config = dict(
    n_layer=15,
    d_model=128,
    n_head=4,
    n_kv_head=1,
    head_dim=32,
    d_mlp=384,
    vocab_size=512,
    activation='gelu',
    norm='rmsnorm',
    norm_place='pre',
    norm_eps=1e-07,
    positions='rope',
    rope_base=1020.0,
    rope_fraction=0.5,
    qk_norm=True,
    attn_scale=0.22,
    bias='none',
    tie_embeddings='early',
    parallel_block=False,
    extras=['local attention windows', 'gated attention', 'exclusive self-attention', 'value embeddings', 'hashed n-gram embeddings', 'an embedding shortcut', 'learned residual scales', 'capped logits'],
    init='normal',
    init_std_qkv=0.0603,
    init_std_o=0.0,
    init_std_up=0.0603,
    init_std_down=0.0,
    optimizer='adam_atan2',
    lr=0.00227,
    lr_mult_o=1.31,
    beta1=0.95,
    beta2=0.98,
    lr_head=0.00865,
    warmup_steps=400,
    schedule='wsd',
    decay_fraction=0.573,
    decay_shape='linear',
    final_lr_fraction=0.0,
    batch_tokens=[8192, 16384, 24576],
    seq_len=512,
    doc_mask=True,
    train_tokens=82430000,
    steps=5243,
    dataset='wikipedia_en',
)
Each number is 128 + 32 x the weight over the matrix's rms, rounded and kept within 0 to 255. Layers, rows and columns count from 0.

# layer 7 attention query, 128x128, rms 0.131, rows 21-31,53-63,85-95,117-127, columns 0-127
[[137 160 152 116 128 146  75  85 130 131 149 136 134 175  93 100 101  68 153  96 129 133 161 167 125 133 152 176  90 132 107 183 174 179  91 104 132 134 125 146  84 105 114  91  80 131 100 124 124 146 125 131  91 128 109 119 198 142  70 149 115 135  44 108 129 127 126 145 112 151 121 155 122 116 183 144  82 102  97 104 173 167 147 127 131 108 126 101 121 156 149 159 180 162 116 127 145 148 114 134  95 152  79 171 130 112 148  90 135 135 176 113  54 127 129  80 132 105 150 141 128 105 149 128 135 134 129 156]
 [107 189 103 130 141 154 136 161  94 163 159 159 154 109 111 132 101 131 120 119 199 105 113 147 108 101 130 128 145  96 127  92 143 142  88 153  86  74 114 133 130 121 174 170 132 109 133  87 175 169 147 146 138 107 112 129 130 130  65 108  86 113 104 121 124 112  81 101  98  88 143 114 116 126 185 144 151 134  86 167  96 118 147 138 163 155 158 124  97  90 132 124  94 105 144  95  87 129 103  92 109 105 135 128 143 173 126 134 161 102  97 143 129 105 107  69 134 198 172  85 135 135 147 126  98 172  93 101]
 [102 104  95 164 109  76  94 156 142 191  97 155 146 143 135 126 169 124 127  67 163 110 157 154 107 143 170 111 138 150 158 116 105 160  94 102 110 185 109  85 131  98 167 137  64 135 121 127 112 140 134 115 119  82 128 139 150 155 173 171 137 149  96  70 114  78  89 105  95 184 172 125 104 197 149  98 111 140  71 129 103  75 147 144 174  88 133 121 131 207 127  88 135  35 108  87 109 109 129 107  68  75 157 140 115 133 173 101 114  84 143  83 102 134 150 114 156  97 129 199 111  90 133 109 110  85 143 181]
 [148 156 115 101  98 172 149 167 154  48 100  78 121 157 202 146 127 146 121 151 105 124 160 175 191 150  96 103 130 174 103  92  74  97 189 137  91 114 133 180  84 156 111 101 180 107 146 119 119  97  97 145 141 190 168  90 100 101 132 137 158  80 142 144  90 144 130 160 133 107 164 110 102 131 147 154  94 112 145 165 131 131  57 122  78 154 134 126 164  98  94 141  89 167 161  94 142 122 113 218 159 219 142 104 104 125 110 158 164 106 137 102 142 136 136 158 171 143  56 153 151 146  84 126 136 178 143  86]
 [111 108 124  58 118 116  97 133 124  70 121 124  82 143 160 205 181 124  88 126 106 133 114 176 147 121 166  53  86 106 158 131 108 159 101 150 153  85 119 204  98 138 145 213 134 157 128 160 152 129 122  59 107 128 171 101 172 101 201  98 146 137 167 104 155  90  72 117 156 156 149 191 150 107  99 152  63  81 112 150 122 144  58 213  80 133 114 151 127  91  95 119 130 110 176 103 137 161 142 176 150 194 149 155 141 114 147 140 137 121 126 145  80 154  98 173 101 105  65 200 117 103 118  74 117 164 106 115]
 [151 143 155 195 102  53 115 139  99 171 109 181  85 111  95 146 177 130 139 121 201  89 143 116 151 149 175 115 168  46 175 123 133 103  67  70 162 206 120 116  88 135 215 165  85 128 121  93 161 162 126 119 166  98 135 128 149  96 134 138 145 111  88  80 110 115  55  90 158 162  86 131 149 127  86 139 145 110 106 180 106  37 128 173 172 128 121 147 108 129 139  88 129  91 121  90 119 145 139 179 124  95 143 186 135 123 125 124 138 100 133 130 134 130 114  72  94 127 112 135 136 152 131  77 164 104 105 126]
 [ 98 152 153 166 124  89 185 150 139  98  91 113  48  87 129 130 136 159 136 121 158 110 151 110 135 121 167  98 142 107 168  99 142 111 127  89 133 161  88 143 132 147 203 179  85 157 157 115 176 134 132  81 174 121 161 139  73  82 130 113 134  76 132 140 118 116 108 110 139 156  89 142 154 135 100 175  97 108  85 155 124 101 113 121 118 102 148 125 163 103 118 126 131 175 157  67  98 126 127 137 162 124 254 106 133 135 126 131 110  39 126 150 182 181 145 117 103 105  94 138 131 103 169 108 132 105 128 147]
 [107 117  94 162  99 115 111 150 120 142 111 159  87 117 105 110 162 145 124 107 174  96 150 139  93 127 144 115 138 114 169  80 123 188 109 100 107 170 118 155  98  83 179 165  60 158 138 118 131 124 144  97 135 111 135 161 115 150 136 131 108 124  87  99 131 138  88 100 109 147 145 143 127 168 140 120 137 129  84 115 115  83 173 153 150  79 162 111 121 143 132 152  94 114 143  73  70 100 126  57 136  88 191 117 141 120 158 122  74 126 131  80 126 153 128 112 129 100 129 192 133 131 143 129 108  92 142 188]
 [139 129  61 153 152 158  93 115 126  95 121 125 132 118 128 139 123  41 144  93 126 121 109 173 166 129 106 113 144 181 125 134  98 186  68 139 136 134 104  86  78  96 128  99 122 126 146 121 122 156 136  98 130 177 152  94 168 179 189 166 135 176 115  98 108  68  92 103  91 128 149 113 113 121 164 177  55  97 122 158  88 155 109 153 125 127 109 116 152 163 121  77 129  55 139 126 112 139 107 140  88 163 102 145 143 127 124 128 153 120 144 117  42 146 127 125 137  89 106 160  94 113  91  84 117 117 107 149]
 [105 133 119 175 142  69  57 131 107 198 142 154 181 111 126 106 148 126  85 109 172 135 107 132 120 127 161 107 176 112 120 180 157 153  44  79 127 104 113  96 136 104 143 150 121 127 141 129 134 164 152  64 163  71 125 183 152 152 138 173 126 158  90  53 159 105  82 104  98 135  96 120 128 184 182 110 154 134  90 121  90 137 144 135 150 113 107 139  89 195 132  96 141 102 108 142 116 132 104 103  94  60 110 118 138 149 163 105  96 164 198 126 122 127 130  72 135 114 147  87  87 103 120 110 123 105 126 120]
 [ 77 146  63 124 172 120 120  51 116 166 137 139 185 123  82 156 174 143 143  73  73 157 117 109  79 122 124 129  85 124 149 181 107 175  71 146 187 112  87  61 135 143  77 128 101 152  93 142 136 123 148 150  96 119  92 180 186 163 183 141 120 200 176 128  99 113 158 116  96  96 134 123 140 132 165  82 132 147 144 120 143 123 182 154 146 141 113 138 139 148 135  92 155  38 121 160  89 111 144 101 105  66  94 131 126 145  99 102 155 127 103 106  40  90 108 122 139 122 136 161  94  78 151 123  98  87 151 151]
 [115 159  96 132  84  70 172 108 135 135 134 105 151 122 103 156 152 174 124 108 146 115 137 145  91 132 126 159 110  83 159 116 123 103  99 150  77 110  80 159 128 131 123 104  96 116 129 117  82 126 129 153 128 124 106 154 150 142 122 114 140 130 141 131 169 114 135 132  59 132  83 152 146 166 161 138 110 128 103 128 138 116 156  99 139 124 151 137  89 100 127 116 120 100 142 102 161 139 126 142 170  97 129 148 132 129 146 137 129 126 132 100  95 150  86 131 169 112 135 113 154 123 129 121 193 125 126 140]
 [ 74 181  94 141 109 123 153 140 145 101 131  93 164 106 126 138 124  80 104 135 136 101 122 126  98 106 105 139 131  66 133 128  74 140 160 123 106 116 149 151 176 106 171 123 133 123 127 133 112 158 121 136 116 145 161 120 150 137 137 156 122 125  96 149 116 163 151 107 132 154 130  92 154 136 108 138  95 161 154 137 120 108 149 134 151 143 135 109  98 102 114 149 142 137 132 154 137  98 138  78 126 129 129 126 156 116 137 149 144 146 155 106 122 117 141 139 110 134 152 132  93 145 150 151 120 146 155 116]
 [126  93  85 139 173 146 166 114 134  64 112 142 143  86 114 159 117  43 125  75  99  93 164 147 107 108 126 177 120 189 123 119 119 157 191  99 112 108 121 155 164 159 119 141 133 127 136 151 118 151 132  43 149 110 125 127  68 166 125 131 126 110 105 121 128  98 120 136  96  86 154 154 146 134 114 149  80 180 115  91 143 134 131 109 103  76 151 101 105 101 113 147 121  86 158 120 135 117 153 103 137 114 111 123 155 121 123 125 100  69 124 104 140 136 100 127 135 144 115 159 137  95 135 102 152 131 136 171]
 [168 147 142 152 111 128 151 153 126 126 137 138 157 147  92 134 125 104 136 130 100 121 156 134 115 116 108 103 136 109  94 132 105 133 150 154 119 120 142 153 126 102 127 128 122 139 135 106 123 127 107 213 116 137 109 116 144 109 150 130 124 102  94 152 124 149 131 117 137 143 122 115 124 129 160 129 162  99 153 161 132 121 118 156 155 139 128  93 139  98 142 139 123 174 103 143 125 139 111 117  99 115 144 120 135 117 126 126 158 168  92 103 112  81  99  93 157  97 135 120 172 120 156 135  96 127 127 109]
 [117 115 131 117 153 128 109 111 159  79 130 132 133 155 118 129 102 130 140  78 103 151  98 151 121 161 111 120  89 160 130 173 114  94 124 101 115 133 133 137 154 170  83 146 105 141 136 145 108 152  76  85 165  87 130 127  94 133 146 124 167  98 202 136  93 109 152 177 101 135 149 160 117 145 132 131 111 164 159  81 154 151 140 115 149 108 107 112 128 155  84 120 181 110 180 151 196 125 140 156 174 103 105 119  77 153 116 105 121  84 113 133 152 134 119 135 118 136 147 134 131  93  69 110 137 129 116 115]
 [122 103 114 150 125 142 184 119 145  98 102 123 131 104 162 154 147 151 122 127 104 110 131 130  99 155 138 147 108 151 138 135 139 157 189  69 122 126 132 144 172 146 177 149 137 153 114 140 140 164 143  74 111 145 127 116  95 129 100 139 132 122 117 163 119 157 124 101  93 128 130 152 156 125 118 152  76 128 129 114 145  79 122 103 114  83 172 131 104 110  99 128 129 112 132 161 125 109 191 113 148 130  96 153 113 106  71 147 138  96 175 102 177 150 120 145 125 104 111 110  77 126 138 136 184  83 143 135]
 [ 82  79 122 129 180 136 122 136 112  92 133 170  91 132 122 128 109 110 150  88 138 115 146 119 131 136 125 131 114 187 131 130 113 132 124  81 146 127 133 140 117 123 122 143 120 113 161 153  81 147 104  40 148 121 124 132 131 133 143 156 138 108 127 111 150 102 135 123 147  90 144 140 138 140 116 131 119 181 138 125 128 159 144 154 107 105 146 148 130 107 142 134 113 143 149 135 137 118 158 120 101 115  90 134 188 148 123 112 105  73 125 146 117 120 157 151 122  70 130 140 129  89 126 141 142 149  91 119]
 [108 122  74 143 150 135 174 109 116  74 102 173 110  57 101 145 136  65 122  95 109  72 151 168 112 109 143 191 115 186 148 128 117 166 166 124 102 124 120 169 136 131 112 141 121 125 158 128 105 156 112  35 153 135 117 130 111 155 148 136 140 145 113 125 156  91 102 133 104  93 127 157 131 146 113 144  92 176 119 114 112 142 145 122 122  85 136  99  82 106 120 150 113 104 149 137 121 133 123 103 126 102 109 116 163 112 110 126 106  80 102 111 147  93  99 121 162 117 108 119 126  98 149 117 175 114 124 149]
 [151 107  98 118 134 149 123 116 144  96 119 124 178 102 125 145  99  80 118  81 115 106 178 156 173 142 116 173 148 137 110 125 117 110 179 161  86 130 133 154 180 102  93 117  97 119 145 148  94 178 113 117 157  97 116 132  56 174 138 150 145 140  88 115  90 126 142 129 108 128 134 137 170 138 142 139 111 156 137  74 130 165 108 109 153 118 111  87 137 161  92  88 176 106 163 146 159 116 139 112 157  98 112 108  87 112 118 115 143  82 135 115 133 145  66 125 139 122 120 134 146 111 104 117 114 124 141 147]
 [126  88 127 105 167 138 151 125 161 135 116 145 149 160 109 155 103  91 116 111 122 123 115 150 169 137 134 157 109 115 136 110 165 138 148 149 103 117 119 121 134 118 113 129 135 118 139 130  99 124 138 115 100 116 162 115  94 207 127 156 108 134  93 123 112 112 135 122 130 139 125  97 134 129 121 163 115 131 122 112 132 143 123 136 103 101 120 118 121 145 121 112 187  78 177 125  90 135 142 133 134 126 143 196 163 115 105 121 127  93 128 145 130 139  81 138 133 135 139 111  85 117 105 152 152 135 159 117]
 [130 152 120 101  94  89 125 135 119 101 129 124 120  86 161  93 126 133 141 129 142 129 110 112 121 133 117 144  86 147 141 137 113 141 129 138  98 156 102 160 146 107 144 123 103 159 124 148 119 122 144 126 174 138 134 135 143 135 110 125 129 119 140 122 136 114 110 127 146  89 118 145 144 123 107 117 123 147 104  94  95 125 141 108 139 136 117 114 144 122 108 100 131 136  98 102 119 119 148 108 144 129 113 110  80 112 140 130 111 106 121 140 116 150 120 128 144 166  99 128 116 154 111  83 124 155 128 123]
 [120 151 122 142 137 135 135 106 131 166  95 128 136 153 108  97 123 140 115  95 123 108  99 151 124 123 111 140 137 184 112 106 156  82 124 119 103  81 156 112  90 159 124 157  78 103 134  87 107 128 130 128 110 101 117 113 114 129 111 132 151 111 155 122 151  80 108 138 148  94 117 179 122 126 178 138  90  87 121 115 123 122 151 157 148 120 102 124 104 174 137 139 113 137 142 106 120 159 105 154 140 112 140 116 121 145 181  94 130 139 123 101 137 114 117 109 146  97 140 153 122  95 177 138 122 118 126 104]
 [ 72 139  97 154 110 129 116 146 140  83 144 130 159 142 133 135 162  81 119 115 109 110 153 154 119 151 115  91  96 115 155 123 118  98 138 147  95 100  96 127 148  88 159 134 135 120 150 193 136 169 152 140 185 140 151 168 118 164 156 108 124 128 128 108  83 146 131 106 122 167 163 117 143 157 153 148 180 157  83 113 119 122 164 128 135 153 128 153 143  87 116 147 155 137 129 141 128 108  91 140 122 151 100 124 135 119  96 111 118 102 125 119 117 116 143 141  95 184 174 146 129  97 120 114 163 103 123 148]
 [114 129  97 151 142 108 153 117 119 131 157 141 146 123 140 115 170  96 137 100 119 105 135 154  96 123 107 113 110  90 137 145 120 122 134 103  96 126  98 149 157  71 170 140 146 140 150 111 127 135 177 134 136 122 171 146 123 182 143 123 112 107 116 120  98 129 113  67 132 118 135 160 131 160 143  70 140 109 107 135 141 149 140 114 176 100 137 134 142 112 140 161 130 137 126  86 153 107 122 118 103  83 166 141 127 144 125 136  92 101 110  97 111 154 104 130 123 196 146 186  96  97 164 168 116 139 133 183]
 [142 109 159 109 143 150 131 163 156 145 121 123 105 142 132 143 105  73 106 117 111 134 100 154 129 118 115 143 166  95 120 121  82 142 128 124 133 130 104 149 124 146  92 134 138 121 139 173 151 142 121 188 124 135 131 119 123 137 117 127 153 127 124 128 123 158 121 138 169 134 117 129  78 113  93 138 122 136 132 156 104 131  96 140 149 156 141 105 118 106 112  99 104 125 145 147 157 100  91 123 103 165 121 116 125 120 144 129 161 132  96 151 136 115  69  76 110  87 117 104 143 146 135  94 125 133 139 120]
 [137 153 130  62 123 163  73 124  98 115 148 124 122 122 148 113 126 136 113 112 133 146 151 119 121 162 156 102 162 113 128 116 137 142 128 130 140 114 105 112 140 171 108 125 109 123 117 107 161 178 133 170 129  80 155 109 117 163 127 138 126 133 129  98 151 118 106 132 147 113 103 117  92  98  99  85 139  69 138 126 206 161 151 113 125 156 140 127 154 128 111  85 131 108 103  89 145 104 130 127 169  50 148 134 157 118 126  92 124 133 109 118 170 140  99 122 116 101 140 143  86 121 126 130 143 100 121 125]
 [122 157  83 188 146 155 136 130  92 158 141 124 113 104 110 132 179 133 133 120  91 108 123 129 119 150 165  83 146  86 125 124 136 139 168 111 148 117  93 133 133  84 145 149 101 149 117 114 155 180 145  77 151  79 120 135 111 158 153 152 117 110 141 109  98 150 129  85 129 113 129 106 114 108 155 149 189 134 121 108 122 138 135 107 114 118 159 119 130  93 133 148 131 118  99 103 140  90 147  64 123 101  58 159 118 160 102 139 128 149 144 139 112 139 108 134  62 165 150 158 106 124 128 147 144  94 142 141]
 [169 179 105 171 139 112 166 123  90 128 156 107 125 131 122 105 113  86 117 117 128 154  97 108 141 131 154 122 153  94 126 107  89 158 175 121 191 133 100 185 111 109 126 105 153 141 163 126 156 159 110  83 118 113 147 155 117 141 123 155 106 119 115 148 135 126 132 167 136 137 115 103  98 129 143  89 129 136 169 147 133 172 101 135 142 115 147 109 166  91 140 132 140 118 119 133 161 128 145  78 109 125 168 131 129 157  97 123 160 117 128 149 113 144 111 131 164 179 112 112  99 120 178 144 148 151 160 111]
 [138 155 101 151 140 116 129 135 107 131 136 144 152 123 100 125 142  79  80 111 126 122 112 154 119 140 108 122 128 133 136  92 112 119 135 132 115 134 120 166 134 101 152 146 125 148 169 105 127 171 157 129 153 124 192 161 130 158 136 127 117 100 118 137 113 129 125 125 150 123 126 142  94 134 146  96 152  92 120 109 140 154 153 121 160 109 133 126 121 103 140 163 132  92 126 109 171 111 108 122 117 124 172 142 126 130 104 131 117 101 117 136 103 132  92 102 149 178 129 150  87 109 180 143 123 117 145 158]
 [ 73  94 111  73 143 110 105 107 131 100 135 133 133 159 104 135 117 138 120 118 119 100 150 130 132 160 114 124 105  83 121 132 119  95 150  86  70  83 117 108 163 114 159 138 102 127 129 125 109 156 149 182 121 139 130 136 102 168 144 110 120 121 102 108 111 113 134  97  97 156 131 153 166 163 161  80 127 114  86 118 127 136 178 112 148 137 127 151 113 134 140 104 120 141 137 104 111 112  74 140 138  79 115 149 148 110 145 106  73 104  99 104 129 120 135 137  91 131 149 167 119 112 122 143 136  81  91 174]
 [105 138  99 120 169 104 122 120 130  94 171 125 129 136 120 158 146 127 140 138 120 123 167 159 123 124 110 115 103 133 145 136 126 101 153 125 124  89 119 101 154  88 171 122 102 125 125 113 104 143 146 128 164 126 107 133 121 123 171 109 110 113 108 140 108  99 114 108 153 135 116 123 135 171 133 128 157 113  83  98 115 146 155 144 126 130  97 129 114 154 122 153 139 108 138 125 126 110  99 147 117  86 110 166 146 139 117 122 100 144 138 152 126 129 155 165 107 154 194 132 101 103 127 170 142 111 128 143]
 [ 87 117 115 121  73 125 109 110 147 101 125 146 136 137 145 113 119 157 147 138 130 108 144 135 121 139 120 151  77 126 102 173 132  73 101 127  97 126 166 104 171 119 148 127 126 107 113 110  86 140 157 120 134 130 104 138 113 111 138  96 116 118 123 114 134 115 101  87 108 108 128 151 159 156 141 100 115 145  97 119 153 129 145  88 127 113 115 157 114 140 138 123 151 140 131 100  86 116  96 132 156 103 166  85 124 129 103 150 118  88 112  74 116 146 144 130 121 154 124 187 138  95 114 105 109 125  95 170]
 [113 162 111 128 116  84 152 108 138 155 149 135  95 140 121 115 121 139 154  96 121 122 110 137 104 105  93 122 135 154 121 145 100 137  82 136 115 104 131  91 127 161  82 200 130 134 138 105 110 103 115 139 115 121 140 113 114 162 127 116 140 140 154 133 141  63  71 134 123 116 103 136 177 136 135 165 147 108 136 137 123 124 131 148 142 139 127 132 145 150 111 100 127 124 141 128 112 154  71 145 149 148 135 123 127 156 132 112 132  98 145  98  96 139 124 158 146  96 132 149 156 122 161 114 111  88 139 108]
 [ 77 153 111 142 120 148 118 131 141 111 122 123 168 152 140 115 183 103 114 100 136 109 133 168 110 122 154 103 117 115 126 118  90 119 141 133 135 135 132 139 150 127 185 106 127 157 126 130 146 156 141 163 150 141 131 176 100 184 153 143 165 138  99 130  85 142 187 137 101 170 112 105 117 139 128 102 129 150 113 133 126 114 148 124 151 130 138 134 125 112  99 150 138 129 148 130 122 106 183  97  89 145 111  99 154  97 118 123 139 111 136  80 117 148 124 123 106 178 127 119 137 117 163  88 149 138 113 117]
 [136  86  73 153 182 135 131 136 121 140 110 139 168 102 107 114 175  96 141  82 128 116 117 118 102  24 138 107 132  93 122 167 122 148 127 123  98  72 117 117 144 123 186 161 148 182 128 119 158 104 142 138 117 121 157 160  84 188 131 146 121 102  87 116 106 108 103 107  98 126 102 139 140 173 129  91 113 129 115 121 115 143 148  96 144  83 169  85 153  76 140 142 112 133 187 116 164 108 160  79 119 133 109 129 133  99 141 151 101 129 117 143 132 127 138 128 135 214 147 211 156 129 167 132 105 139 141 169]
 [150 115 140 137 169 134  97 123 163 148 124 138 121 115  88 130 144 152 121 134 108 121 130 145 107 118 104 131 114 119 100 129 130 126 121 119 112 131  79 184 171 112 110 112 127 129 131 156 106 183 123 148 143 112 128 132 132 162 132 139 163 105  96 114 138 165 148 105 130 144  98 118 110 133 112 104 111 128 126 112 135 132 103 154 133 133 130 137 157 108 121 120 145 182 137 137 173 117 109 124 117 135 123 136 162 126 140 132 146 116  95 156 106 105  83  85 146 152 116  98 126 118 152 110 168 155  94 136]
 [180 116  96 102 161 153 116 131 119 113  90 135 117 130  84 171 110 129 109 100 164 147 149 120 128 134 152 108 131 107 139 133 187 114 122 135 141 109 165 117 116 124 120 113 120 125 129 106 170 149 112 135 128 123 118 126 121 129 147 134 141 129  99 127 140 163 128 113 150 104 130 123  80 127 120  77 150 152 139  77 167 158 126 137 105 149 125 115 146 127 115 108 148 122 135 125 154 125 119 131 147  82 177 121  96 143  96  79 104 118 105 152 156 119 105 134 161 119 145 161 163  93 134 116 139 129 133 127]
 [124 145  83 191 148 175 160 147 124 109  86 155 147 133  95 170 166 128 119 108 119  94 149 115 167 151 144 127 125 110 126 154 189 163 181 105 111  89 101 112 131 116 164 111 114 130 138 132 157 131 150  79  91 130 123 150 108 133 145 131 148 157 109 122 120 161 138  94 105 125 122 101 137 144 155 101  99 121  82  99 128 117 117  93 128 118 113 126 113 107 124 163 112 126 139 124 133 113 167  66 126 133 121 136  86 115 124 130 123 129 157 172 150 126 160 129 115 155 124 139 141 118 111 159 174 124 105 125]
 [165 137  85 161 150 126 180 145 111 142 122 122 118 106  71 138 113 122 139 123 153 129 144  91 143  88 135 109 129  53 144  91 105 164 173  97 107  95 112 127  96 102 148 138 143 137 154 141 144 110  90 112 109 144 152 162 137 149 135 120 130 124  88 128 133 137 120 137 122 147 116 135 104 159 126  84 118 166 142 111 130 163 109 153 129 115 129 138 150  60 149 133 128 134 130 102 105 153 136 112 144 122 177 121 136 159 136 129 136 159  88 154 165 144 107 136 152 124 110 125 142 104 162 129 154 153 144 123]
 [145 107  79 155 167 109 126 127  92  95  96 133 142 102  76 119 179  98 137 113 134 104 131 138 122  45 107 117 134  95 129 117 104 176 155 121  91 113 110 120 103 137 168 157 139 181 126 116 140 140 117 155 133 127 196 169 122 179 145 122 152 117  92 133 131 106  99 111 116 138  90 142 129 162 112  97 116 130 121 122 109 156 144 115 166 109 145 128 140  80 138 158 119 121 169 121 138 128 139 116 120 141 147 108 157 126 126 158 117  84 141 133 143 146 113 115 169 162 131 156 132 119 223 107 155 134 139 156]
 [102  86  90 118 136 144 104 116 123  97 109 133 176 136 119 115 155 110 131  93 167 116 115 155 138 118 150 139 151  99 107 133  97  80 145 151 101 127 164  85 169 113 183 133 130 144 161 123 104 145 139 106 136  93  94 149  85 195 145 128 136 119  68 116 123 147 141 115 119 117 107 154 162 144 120 103 144 114 100 111 130 148 150  90 137 109 135 105 158 179 129 116 139 152 139 144 187 110 147  99 150  85  96 136 170 116 107  90 126  64 113 114 130 150 110 168 108 157 168 155 115 108 121  78 107  87  94 144]
 [128 108 114 141 166 145 149 124 151 133 132 130 157 142 101 114 153 102 126 117 123 126 153 142 174 104 124 125 117  99 132 115 140 138 128 147  98  95 136  76 137 129 147 159 123 132 105  99 124 114 152  76  96 116 112 142  97 161 167 135 115 150  68 122 115  94 120 122 137 146 125 111 159 132 109 145 158 120 105 108 150 144 137 132 124  86 122  81 120 186 135 148 128 128 126 131 131 121 137  89 117 126 117 147 176 131  93 125 147 100 116 136 124 110 117 146 100 147 172 125  99 130 124 127 126 111 118 105]
 [ 69 128 138  81  67 122 139 119 115 100 112 139 151 172 181  85 119 109 119 109 133 125  75 154 112 152 137 110  98 170 123 130  86  58 104 148 151 159 181  85 116 109 159 103 145 116 126  91 126 138 146 143 138 121 167 124 142 103  73 149 122 113 166 126 148 108  86 116 157  99 141 141 145 152 136 159 164 163 101 161 127 140 182 133 139 102 118 162 137 145 120  97 144 114 154  99  94 116 151 127 127 133 152 113 102  90 111 132 106 110 161  71  88 142 113 148 139 145 129 190 149  88 103 108  79 164 134 144]]
# layer 7 attention key, 32x128, rms 0.127, rows 21-30, columns 0-127
[[127 132 129 105 133 150  81 135 112 102 109 154 134 120 154  92 134 132 172 134 129 134  81 116 178 132 106  73 108 111 131 185  96 182  46 142 148 109  82 133 157 116 135 161 138 101 144 138 157 103 149 203  86 105 160  93 136 169 142 113 133 121 140 138  76  71  98  99 108 124 154 111 129 125 186 143 146 183 109 124 172 130 104 103 109  80 104 117 121 144 147 145 150 152 151 137 188 110 161 151  98 152 115 152  87 128 130 102 146  99 106 141  99 119 137 133  72 127 100 125 162 166  80 114  86 144  87  95]
 [130 104 145 107 127 119 147  65 104 139 142 155 113 109 213 144  98 167 109 121  96 150 150  98 139 120 104 145 106 117 138 132 113  80 132  98  90 132 148 109 115 131 150 116 148 147 127  85 150 136 178 145 119 121 123 150 172 125 102 151 141 128 150 108 148 108 167 147 106 164 134  78 151 102 111  69 123 106  87 146 117 141 141 162 118 117 134 107 104  76 113 131  86 134 167  84 129 107 163 145 102 150 116 123 138 114 104 106  92 103 117 162 159 153 129  93 152 160 131 111 129 105 197 156 170 154 150 103]
 [107 125 114 198 160 154 140 133 113 129 143 120 150  70 143 124 165 116 126 178 154 125 149 141 128 109 120 163  96 138 164 106 146  63 127 136  93 152 165 109  91 124 171 152 125 138 118 125 117 137 136 162  87  96 108 183 171 140 103 166 129 171 156 149 132 150 104 127  99 144 105 114 128 166 150  92 141 131 128 144 134 124 151 109 156  84 126 121 102  94 163 115  63 138 106 112 130  74 129  79 125  88 112 105  77 154 140 140 147 130 126  92 103 166 108  45 120  97 136  98 106 173 168  80 142 142 157  98]
 [ 82 123 126  98 139 137 168 171 133 148 121 144 101 139  93 129 134 170 120  95 133 127 148 104 110  88 123 134 103 154 102 117 121 134 157 162 114 144 108 133 121 131 169 142 119 139 151 118  78 126 115 116 159 125 153 122 128 135  74 136 148 137 114 135  90 102 132 140 145 136 135 112 112 126 125 130 146 120  81 114 171 165 148  94  52 147 158 101 130 121 116 115 177  91 109 123 109 147 162  87 128 112 124 125 155 132 135 113  78  91 127 120 183 129 178 157 168 184  97 148 101  95 161 178 125 105 147 117]
 [ 91 108 117 163 162 166 161  92 170 135 132 158 117 122 128  93 134 143 128 130 129 124 105 124 101 155 189 107 141 148 161 136 177 139 113 145  98 143  81 121 160 128 129 164 119 173 115 169 123 152 180 157 155 119 124 144 119 109 123 107 109 128 145 163 158 136 115 117 138 131 139 171  80 159 103 169 190 103 109 105 103 144 100 144  89 111 101 118 157 116 120 111 132 106 153 138 100 134 137 153 146 125 104 148  95 194 124 144 153 150 111 124 126 127 141 154 161 100  98  97 138  83 154 179  86 135 131 146]
 [110  90 130 183 162 105 149 132 130 135 158 134 128  95 166  96 122 136  83 146 145 150 156 141 135 127 155 158 173 106 163 170 155  66 112 109 109 157 150 146 130 118 147 131 131 135 104 121 143 150 142 159 125 121 131 185 138 115  78 160 136 163 118 130 156 124 140 132 100 179  59 115 166 153  63 130 131 115 129 119 135 126 167 172 169 167 136 100 100 114 166  98 130 130 151 115 120 124  91 133 176  88 106 133  91 106 107  96 105 180 165  98 103 138 130  90 156 143 134 132  97  91 172  95 155 162 167 155]
 [140 118 139 173 145  99 130 158 134 132 154 119 135  98  97 153 181 141 115 168 150 112 131 139 106 106 124 136 167 145 119 102 175 135 138 154  89 130 171 173 128 132 151 138 112  81 120 169 102 119 165 132 119 132  96 146  88 115 130 160 142 135 123 193 130 151  91  88  81 148  97 153 114 118 127 157 131 136 128 143 120 115 143 159 113 145 132 126 127 113 102 166  96 116 150 128 153 111 114 110 151  81  81 119 148 137 156 151 143 107  99 165 144 135 129  92 112 104 143 119 185 108 124 131  90 124 138 158]
 [127 109 130 148 151 136 125 135  91 124 166 117 135  80 177 105 190 125 137 144 121 109 134 123 147  85 106  90  81 151 144 109 147  93  83 136  86 144 116 133 105  94 183 150 135 115  89 151 144  91 143 170  96 100 101 166 145 116 110 150 137 162 177 141 149 131 130 109 107 124 134 118 150 140 172 118 118 145  84 139 118 134 138 120  98 110 115 142 111 123 159 125  84 118 182 124 138  88 152  91 144 102  86 108  74 131 183 112 141 129 123 149 103 176 144  87 129 113 138 100 140 132 147 134 139 152 159 129]
 [ 61 100 126  90 173 168 171  96 131 124 118 144  97 112 164 113 126 107 139 136  82 151 132 125 116  80 157 119  93 128 159 158 164 129 103 168 109 181 114 112 159 110 123 157 144 179 179  94 147 114 183 141 141 122 138 147 173 134  74 130  87 149 136 118 162 119 126 103 131 155 162 126  89 119 111 127 148  93  48 119 117 139  95 128 110 103 109 103 162  95 137 145  67 103 102 116  77  97 153 103 105 137  89 147 107 120 101 128 122 138  99 137 117 153 131 100 147 165 108 118 135 137 158 104 102 176 137 107]
 [157 134 118 134 101 140  97 107 151 126 117 125  95  91 157 153 137 122 103 163 116 144 134 148 120  84 159 146 138 110 139 164  82  94  88 110  98 170 148 113 143 101 129 152 119 103 145 118 106 140 153  87 127 131 129 138 163 187 122 122 129 111 145 105 107 149 135 146  89 133 132 131 136 162 134 160  91 166 112 140 123  85 112 149 151 115 156 101 132 111 143 124 111 137  73 117 139  91 135 101 140 109 166 117  72 110 101  95 101 158 144  92  98 164 104 102 133 106 111 143 145 120 157  68 134 153 137 101]]